Each number is 200 + 30 x the weight over its row's rms, rounded and kept within 0 to 999. Layers, rows and columns count from 0. The size before them is the row's rms in percent of the matrix's.

# down: layer 8 MLP down (transposed), 512x96, rms 0.0889, rows 276-286, columns 0-95
# gate: layer 8 MLP gate, 512x96, rms 0.0996, rows 277-287, columns 0-95
# up: layer 8 MLP up, 512x96, rms 0.0985, rows 277-287, columns 0-95
down276,116,280,157,199,168,173,178,225,168,206,220,179,180,210,190,174,247,156,238,220,218,176,159,150,204,197,252,204,177,221,159,188,221,204,149,235,162,166,176,187,221,181,188,214,140,215,200,203,176,174,228,178,241,233,197,257,233,177,210,193,193,209,214,209,213,202,220,193,221,143,159,248,207,196,158,209,197,206,91,212,172,170,180,202,218,171,219,222,197,166,226,177,232,200,249,193,188
gate277,101,120,224,190,230,241,231,167,175,166,211,224,236,216,214,262,185,203,128,210,191,198,258,212,215,246,221,208,228,170,210,245,236,177,208,242,221,237,229,204,227,203,181,196,180,155,187,258,212,199,193,206,198,153,187,194,225,218,232,185,182,235,188,233,206,191,249,226,226,235,142,206,170,159,195,245,175,173,170,223,200,219,220,142,214,185,153,177,180,207,204,202,145,178,190,180,150
up277,101,183,206,178,153,197,225,270,192,212,213,198,134,216,214,191,158,174,243,183,202,137,204,151,172,178,162,191,192,210,134,203,190,204,213,194,181,165,192,280,181,233,173,181,187,259,232,191,135,251,189,238,214,219,225,194,212,155,204,180,257,192,148,200,168,191,197,205,217,234,235,225,217,202,233,180,209,167,190,210,178,200,161,175,137,215,193,222,221,162,216,162,196,235,223,184,189
down277,104,322,243,214,178,164,245,212,203,176,136,161,200,227,248,191,199,237,215,194,229,172,204,209,247,183,206,199,195,199,178,182,179,226,191,226,194,184,165,156,243,199,204,133,187,252,243,216,169,190,224,206,170,188,183,188,266,220,197,181,199,177,251,196,190,194,201,164,199,200,194,200,190,174,211,197,206,149,233,157,173,172,198,222,170,157,210,199,201,179,205,270,245,196,183,205,224
gate278,103,251,172,150,259,169,225,184,211,150,186,193,234,251,216,192,134,201,158,176,247,197,236,206,170,137,164,194,208,226,204,171,193,178,195,226,210,207,152,227,230,208,159,158,167,204,196,152,220,203,202,196,171,198,156,158,188,167,209,190,221,207,261,221,207,179,220,239,251,214,191,233,188,187,168,229,169,194,250,207,156,222,180,205,209,202,229,201,190,147,191,217,157,221,137,190,236
up278,097,211,218,200,210,188,217,107,240,157,201,216,151,192,224,229,216,162,221,198,230,196,205,127,161,158,164,170,199,187,226,153,211,191,226,159,168,203,241,186,234,193,169,157,164,207,227,204,210,242,274,201,158,171,158,225,180,200,196,206,187,147,197,207,178,228,227,207,215,172,223,222,236,229,154,196,147,177,205,248,227,222,233,230,213,185,174,183,202,190,223,250,171,189,197,177,159
down278,100,261,204,236,186,228,183,235,224,246,181,221,204,214,165,154,165,194,207,226,255,180,198,157,203,202,233,200,208,191,219,200,201,227,190,177,183,197,158,224,210,264,277,188,136,192,237,145,241,195,245,212,175,172,258,135,219,224,242,227,239,238,227,225,163,207,202,181,232,149,165,212,170,194,167,230,213,181,212,182,191,224,210,208,193,235,177,137,173,195,202,217,207,183,224,190,203
gate279,096,199,221,230,170,191,128,188,211,225,212,223,224,215,236,241,174,216,207,188,185,173,291,181,154,194,210,195,197,260,186,139,250,244,150,226,235,161,204,204,238,219,193,200,214,156,185,205,200,145,208,181,174,219,218,173,167,159,183,156,190,236,207,225,231,171,228,203,224,197,198,177,234,214,159,251,225,190,245,193,214,191,167,215,216,219,193,171,225,233,175,146,195,184,223,235,142
up279,100,283,193,235,267,252,183,189,232,184,134,185,229,221,147,174,143,169,256,174,224,185,245,204,151,160,222,173,212,215,181,208,223,191,187,226,223,181,181,169,221,231,205,202,200,198,187,199,193,150,193,183,152,173,163,231,205,215,143,238,238,194,170,174,205,173,192,219,247,187,220,188,215,256,179,219,230,200,203,169,239,182,194,225,192,212,172,240,226,212,170,204,146,227,228,187,195
down279,096,214,221,194,152,152,143,215,206,217,194,181,194,239,237,137,233,250,204,170,199,231,241,225,172,178,189,230,212,191,184,176,153,186,170,210,152,213,219,173,219,179,198,161,211,213,195,189,145,180,215,227,230,228,168,141,197,255,154,231,194,215,209,152,166,145,185,180,175,194,205,195,156,250,172,210,240,199,174,141,235,220,182,195,202,226,194,233,192,180,248,177,142,161,193,232,179
gate280,103,220,189,230,188,219,162,247,254,141,200,176,175,217,182,231,202,202,221,247,234,174,231,216,172,205,148,142,207,209,198,219,233,240,254,202,150,219,199,255,173,164,263,205,188,205,182,229,176,156,171,241,171,156,186,189,217,174,206,197,168,203,154,262,253,148,227,221,217,227,182,206,248,214,215,187,193,181,177,205,189,230,248,161,210,145,206,238,206,222,206,170,179,199,218,194,193
up280,104,249,236,209,220,221,196,258,218,169,265,190,166,220,185,213,212,193,207,211,238,200,174,220,208,218,215,131,255,232,173,157,219,235,280,206,183,250,199,181,158,172,233,213,188,221,187,229,156,199,183,188,227,205,216,211,230,189,161,187,217,212,184,196,210,194,232,234,209,184,216,217,217,182,186,243,188,222,144,245,182,195,259,194,222,185,218,227,166,238,248,237,174,273,148,193,209
down280,104,132,206,180,229,169,243,199,157,217,213,213,214,168,179,203,227,233,172,208,107,185,211,234,191,199,181,190,161,181,203,185,155,211,162,167,247,177,221,204,206,231,192,170,180,159,219,220,205,138,180,226,212,151,190,189,173,156,220,234,199,222,187,232,161,178,201,185,186,225,128,186,200,185,161,195,217,204,206,219,227,168,205,182,178,114,270,215,149,184,184,187,215,180,208,245,201
gate281,095,180,227,203,217,227,242,206,259,195,250,192,221,173,163,174,228,147,202,194,164,139,261,201,212,187,214,189,212,199,219,258,242,165,181,226,230,169,266,158,241,233,211,194,231,227,225,212,230,230,227,191,220,212,194,258,192,162,199,237,197,185,185,202,210,225,248,144,196,204,236,190,177,216,191,193,188,241,133,201,176,152,140,188,240,232,152,212,211,223,213,210,228,191,208,188,183
up281,092,192,229,217,211,224,244,216,218,176,237,236,234,190,136,152,173,200,196,232,206,226,188,197,188,211,220,210,202,192,247,251,249,177,212,161,188,177,231,154,219,188,181,188,222,145,246,203,207,208,160,162,232,202,245,277,196,215,218,222,243,221,176,194,207,190,204,203,213,182,232,180,133,205,233,161,199,260,161,201,225,192,183,185,226,183,126,272,183,200,192,226,249,219,204,177,201
down281,094,171,224,297,191,206,215,211,199,181,211,239,180,227,220,226,197,213,184,180,201,200,186,174,220,204,162,207,196,216,171,199,199,209,253,187,231,219,148,270,180,251,191,182,193,240,198,172,192,235,211,180,228,252,167,219,163,250,166,235,232,220,226,179,223,221,237,152,203,186,184,224,198,231,246,226,192,226,183,191,211,254,254,191,170,281,186,204,224,240,219,146,203,221,159,174,187
gate282,099,233,197,165,236,179,111,137,182,190,247,222,192,181,178,231,150,209,191,227,183,194,245,213,193,167,185,236,252,158,192,196,191,244,182,184,194,208,219,194,224,214,150,249,190,220,240,188,238,199,216,209,209,215,166,144,197,159,214,219,205,262,150,225,162,168,202,221,244,242,213,159,197,158,189,184,214,174,214,160,241,168,215,214,230,187,245,203,238,227,238,188,187,202,228,165,201
up282,101,190,242,233,233,203,252,223,184,190,218,192,212,203,246,218,152,188,196,178,194,260,191,248,253,188,191,147,128,154,199,166,211,175,220,188,263,268,217,160,169,186,213,173,201,213,192,209,131,164,198,211,170,184,227,167,200,179,181,170,248,175,171,184,210,199,231,199,176,184,210,184,171,239,229,227,211,257,163,197,230,223,197,227,178,272,174,197,171,175,163,183,191,185,178,216,208
down282,098,169,181,240,213,216,214,201,182,168,248,236,208,171,244,183,185,169,195,209,218,196,209,221,265,223,199,168,183,195,220,269,185,190,211,222,178,164,178,101,208,207,221,177,192,232,211,211,255,216,184,186,194,155,168,232,187,184,215,231,245,196,146,224,219,225,268,132,244,178,162,185,256,213,179,167,195,189,200,229,210,205,189,182,216,224,183,146,167,209,229,193,169,207,191,162,239
gate283,073,175,206,215,246,216,182,168,225,163,211,157,226,244,205,171,170,166,207,201,234,155,226,205,172,155,218,218,216,148,177,249,266,220,188,245,238,190,247,184,172,179,195,145,192,190,198,186,157,232,193,183,226,208,136,162,267,211,194,240,195,194,207,187,158,249,207,165,207,176,156,224,198,186,180,174,186,214,185,177,187,172,186,198,278,216,138,183,185,219,214,194,172,175,193,161,170
up283,082,170,206,175,157,151,203,158,178,234,198,175,220,182,250,202,154,211,257,226,208,178,245,112,212,153,133,197,197,242,188,186,230,238,200,227,231,185,192,152,164,201,216,176,181,223,170,161,209,202,184,159,223,211,227,168,176,183,177,190,160,166,202,157,227,210,196,168,188,184,215,211,205,175,265,179,206,233,202,228,203,183,150,161,226,218,204,240,176,278,205,226,176,212,191,183,200
down283,079,237,195,184,155,191,206,185,200,250,181,213,237,244,169,175,232,177,225,134,192,203,139,200,256,264,178,209,203,171,186,197,222,215,183,214,215,244,162,191,201,226,193,179,181,174,195,235,174,243,187,199,191,192,145,243,226,226,183,253,184,207,180,213,192,177,186,237,211,261,196,179,195,235,220,229,207,148,178,153,192,277,232,202,172,182,151,186,209,159,240,223,232,203,162,233,164
gate284,103,219,204,239,186,231,216,228,218,203,210,181,134,222,208,175,207,206,232,226,239,190,221,175,221,249,180,193,210,178,191,163,191,184,152,220,140,214,205,219,270,143,219,210,201,149,176,200,201,193,175,153,208,196,187,195,206,187,167,181,164,252,178,144,216,207,213,161,210,211,207,188,176,234,223,214,167,255,206,184,180,252,187,199,234,167,157,189,292,189,132,173,204,178,147,229,206
up284,106,209,165,215,252,227,211,222,234,170,187,247,212,207,175,225,180,230,154,234,206,133,171,155,183,167,207,235,199,148,198,211,210,212,198,193,190,179,208,137,205,252,207,180,195,217,213,189,217,200,186,229,206,200,202,218,177,205,277,175,250,191,233,204,202,237,158,175,271,199,156,202,162,199,152,180,171,188,169,165,161,173,219,182,154,211,238,209,142,211,171,272,170,205,231,201,223
down284,114,224,218,198,223,225,213,157,223,209,215,207,167,215,174,207,179,188,189,235,249,190,226,160,141,157,229,163,205,169,171,195,215,239,189,196,183,200,130,150,213,230,218,210,188,205,173,154,193,164,153,251,230,255,255,188,196,183,197,178,233,184,191,210,188,198,194,203,237,206,207,208,227,198,219,241,191,155,238,124,201,163,224,226,150,218,273,256,216,184,228,199,171,209,164,189,153
gate285,080,261,221,233,192,164,248,249,143,230,228,221,196,241,220,221,210,202,221,251,187,189,231,178,204,224,199,160,194,194,194,198,189,162,215,235,209,258,229,172,196,197,241,168,226,186,176,255,239,184,161,184,146,180,241,235,208,196,193,254,236,170,195,208,233,162,207,239,161,198,178,219,194,205,174,174,159,199,172,194,224,207,207,192,284,210,213,204,242,217,156,163,199,228,256,180,164
up285,083,238,212,217,156,153,216,150,135,230,209,197,204,218,173,205,168,163,219,232,189,204,183,228,183,242,191,184,183,165,234,182,182,200,180,204,218,206,245,171,203,135,181,169,188,219,168,258,240,195,184,209,191,202,229,210,183,232,163,202,232,264,219,253,250,228,204,199,180,186,173,198,179,233,201,207,201,241,143,274,187,187,190,229,237,247,143,157,198,245,191,215,199,170,249,200,179
down285,085,167,182,185,144,211,190,219,222,217,168,192,178,192,238,207,291,190,147,294,205,198,228,206,188,234,219,164,189,184,212,198,192,207,175,173,149,194,239,195,198,259,220,209,224,169,213,175,231,242,244,156,229,214,193,178,221,220,191,219,184,118,213,213,160,161,195,223,209,204,175,225,215,176,202,209,207,151,188,200,219,230,183,182,173,198,234,176,214,140,141,176,191,248,191,212,172
gate286,088,186,249,264,196,173,244,210,183,218,153,161,229,122,240,208,147,185,187,211,199,179,208,199,221,200,192,171,173,169,171,194,213,176,184,200,219,168,229,205,144,194,158,170,152,181,168,173,230,180,140,185,169,185,218,230,190,166,167,234,182,192,201,169,213,159,217,211,184,234,198,228,250,208,176,207,147,236,188,232,195,221,231,183,248,224,151,177,256,172,196,187,221,237,164,188,147
up286,080,213,214,283,234,208,182,253,214,245,202,180,226,185,229,216,187,174,143,230,229,146,186,190,202,194,199,171,203,169,182,185,197,194,223,229,238,162,192,194,149,189,183,191,176,213,174,204,230,150,151,159,149,251,230,221,166,141,215,199,179,166,219,157,176,218,232,221,160,223,226,201,217,167,182,208,235,185,211,284,215,201,204,165,202,256,180,163,242,199,183,189,181,202,160,210,168
down286,081,207,185,148,238,207,125,196,180,197,249,209,197,270,194,179,205,205,200,249,199,271,210,207,217,222,180,216,197,101,184,144,177,162,180,190,222,172,193,243,181,143,175,203,195,239,234,222,178,214,247,223,222,228,218,209,169,223,221,207,198,202,183,234,198,239,152,217,185,195,212,194,169,181,172,177,151,178,217,253,203,209,198,188,226,182,232,213,269,176,185,202,208,159,174,218,216
gate287,081,194,204,156,238,205,198,204,207,225,159,158,190,189,187,241,171,215,237,232,217,193,190,233,213,226,175,182,188,244,238,189,166,252,193,144,250,243,204,212,159,190,259,204,199,191,228,217,227,177,207,219,173,270,233,144,203,194,208,225,267,190,230,167,157,239,208,195,170,283,221,217,236,217,165,192,210,270,183,161,199,168,216,193,193,151,175,195,217,169,201,161,187,215,193,199,184
up287,083,258,237,191,149,200,223,195,185,253,246,200,151,189,178,226,179,173,257,220,223,175,261,215,179,198,167,234,186,150,184,217,225,226,198,210,195,243,191,198,208,194,213,198,212,202,214,172,155,182,164,185,210,243,183,246,259,163,212,177,254,144,175,215,192,196,210,213,164,239,178,212,214,261,193,185,213,157,194,208,184,184,238,126,196,178,239,171,195,236,227,186,219,172,181,215,263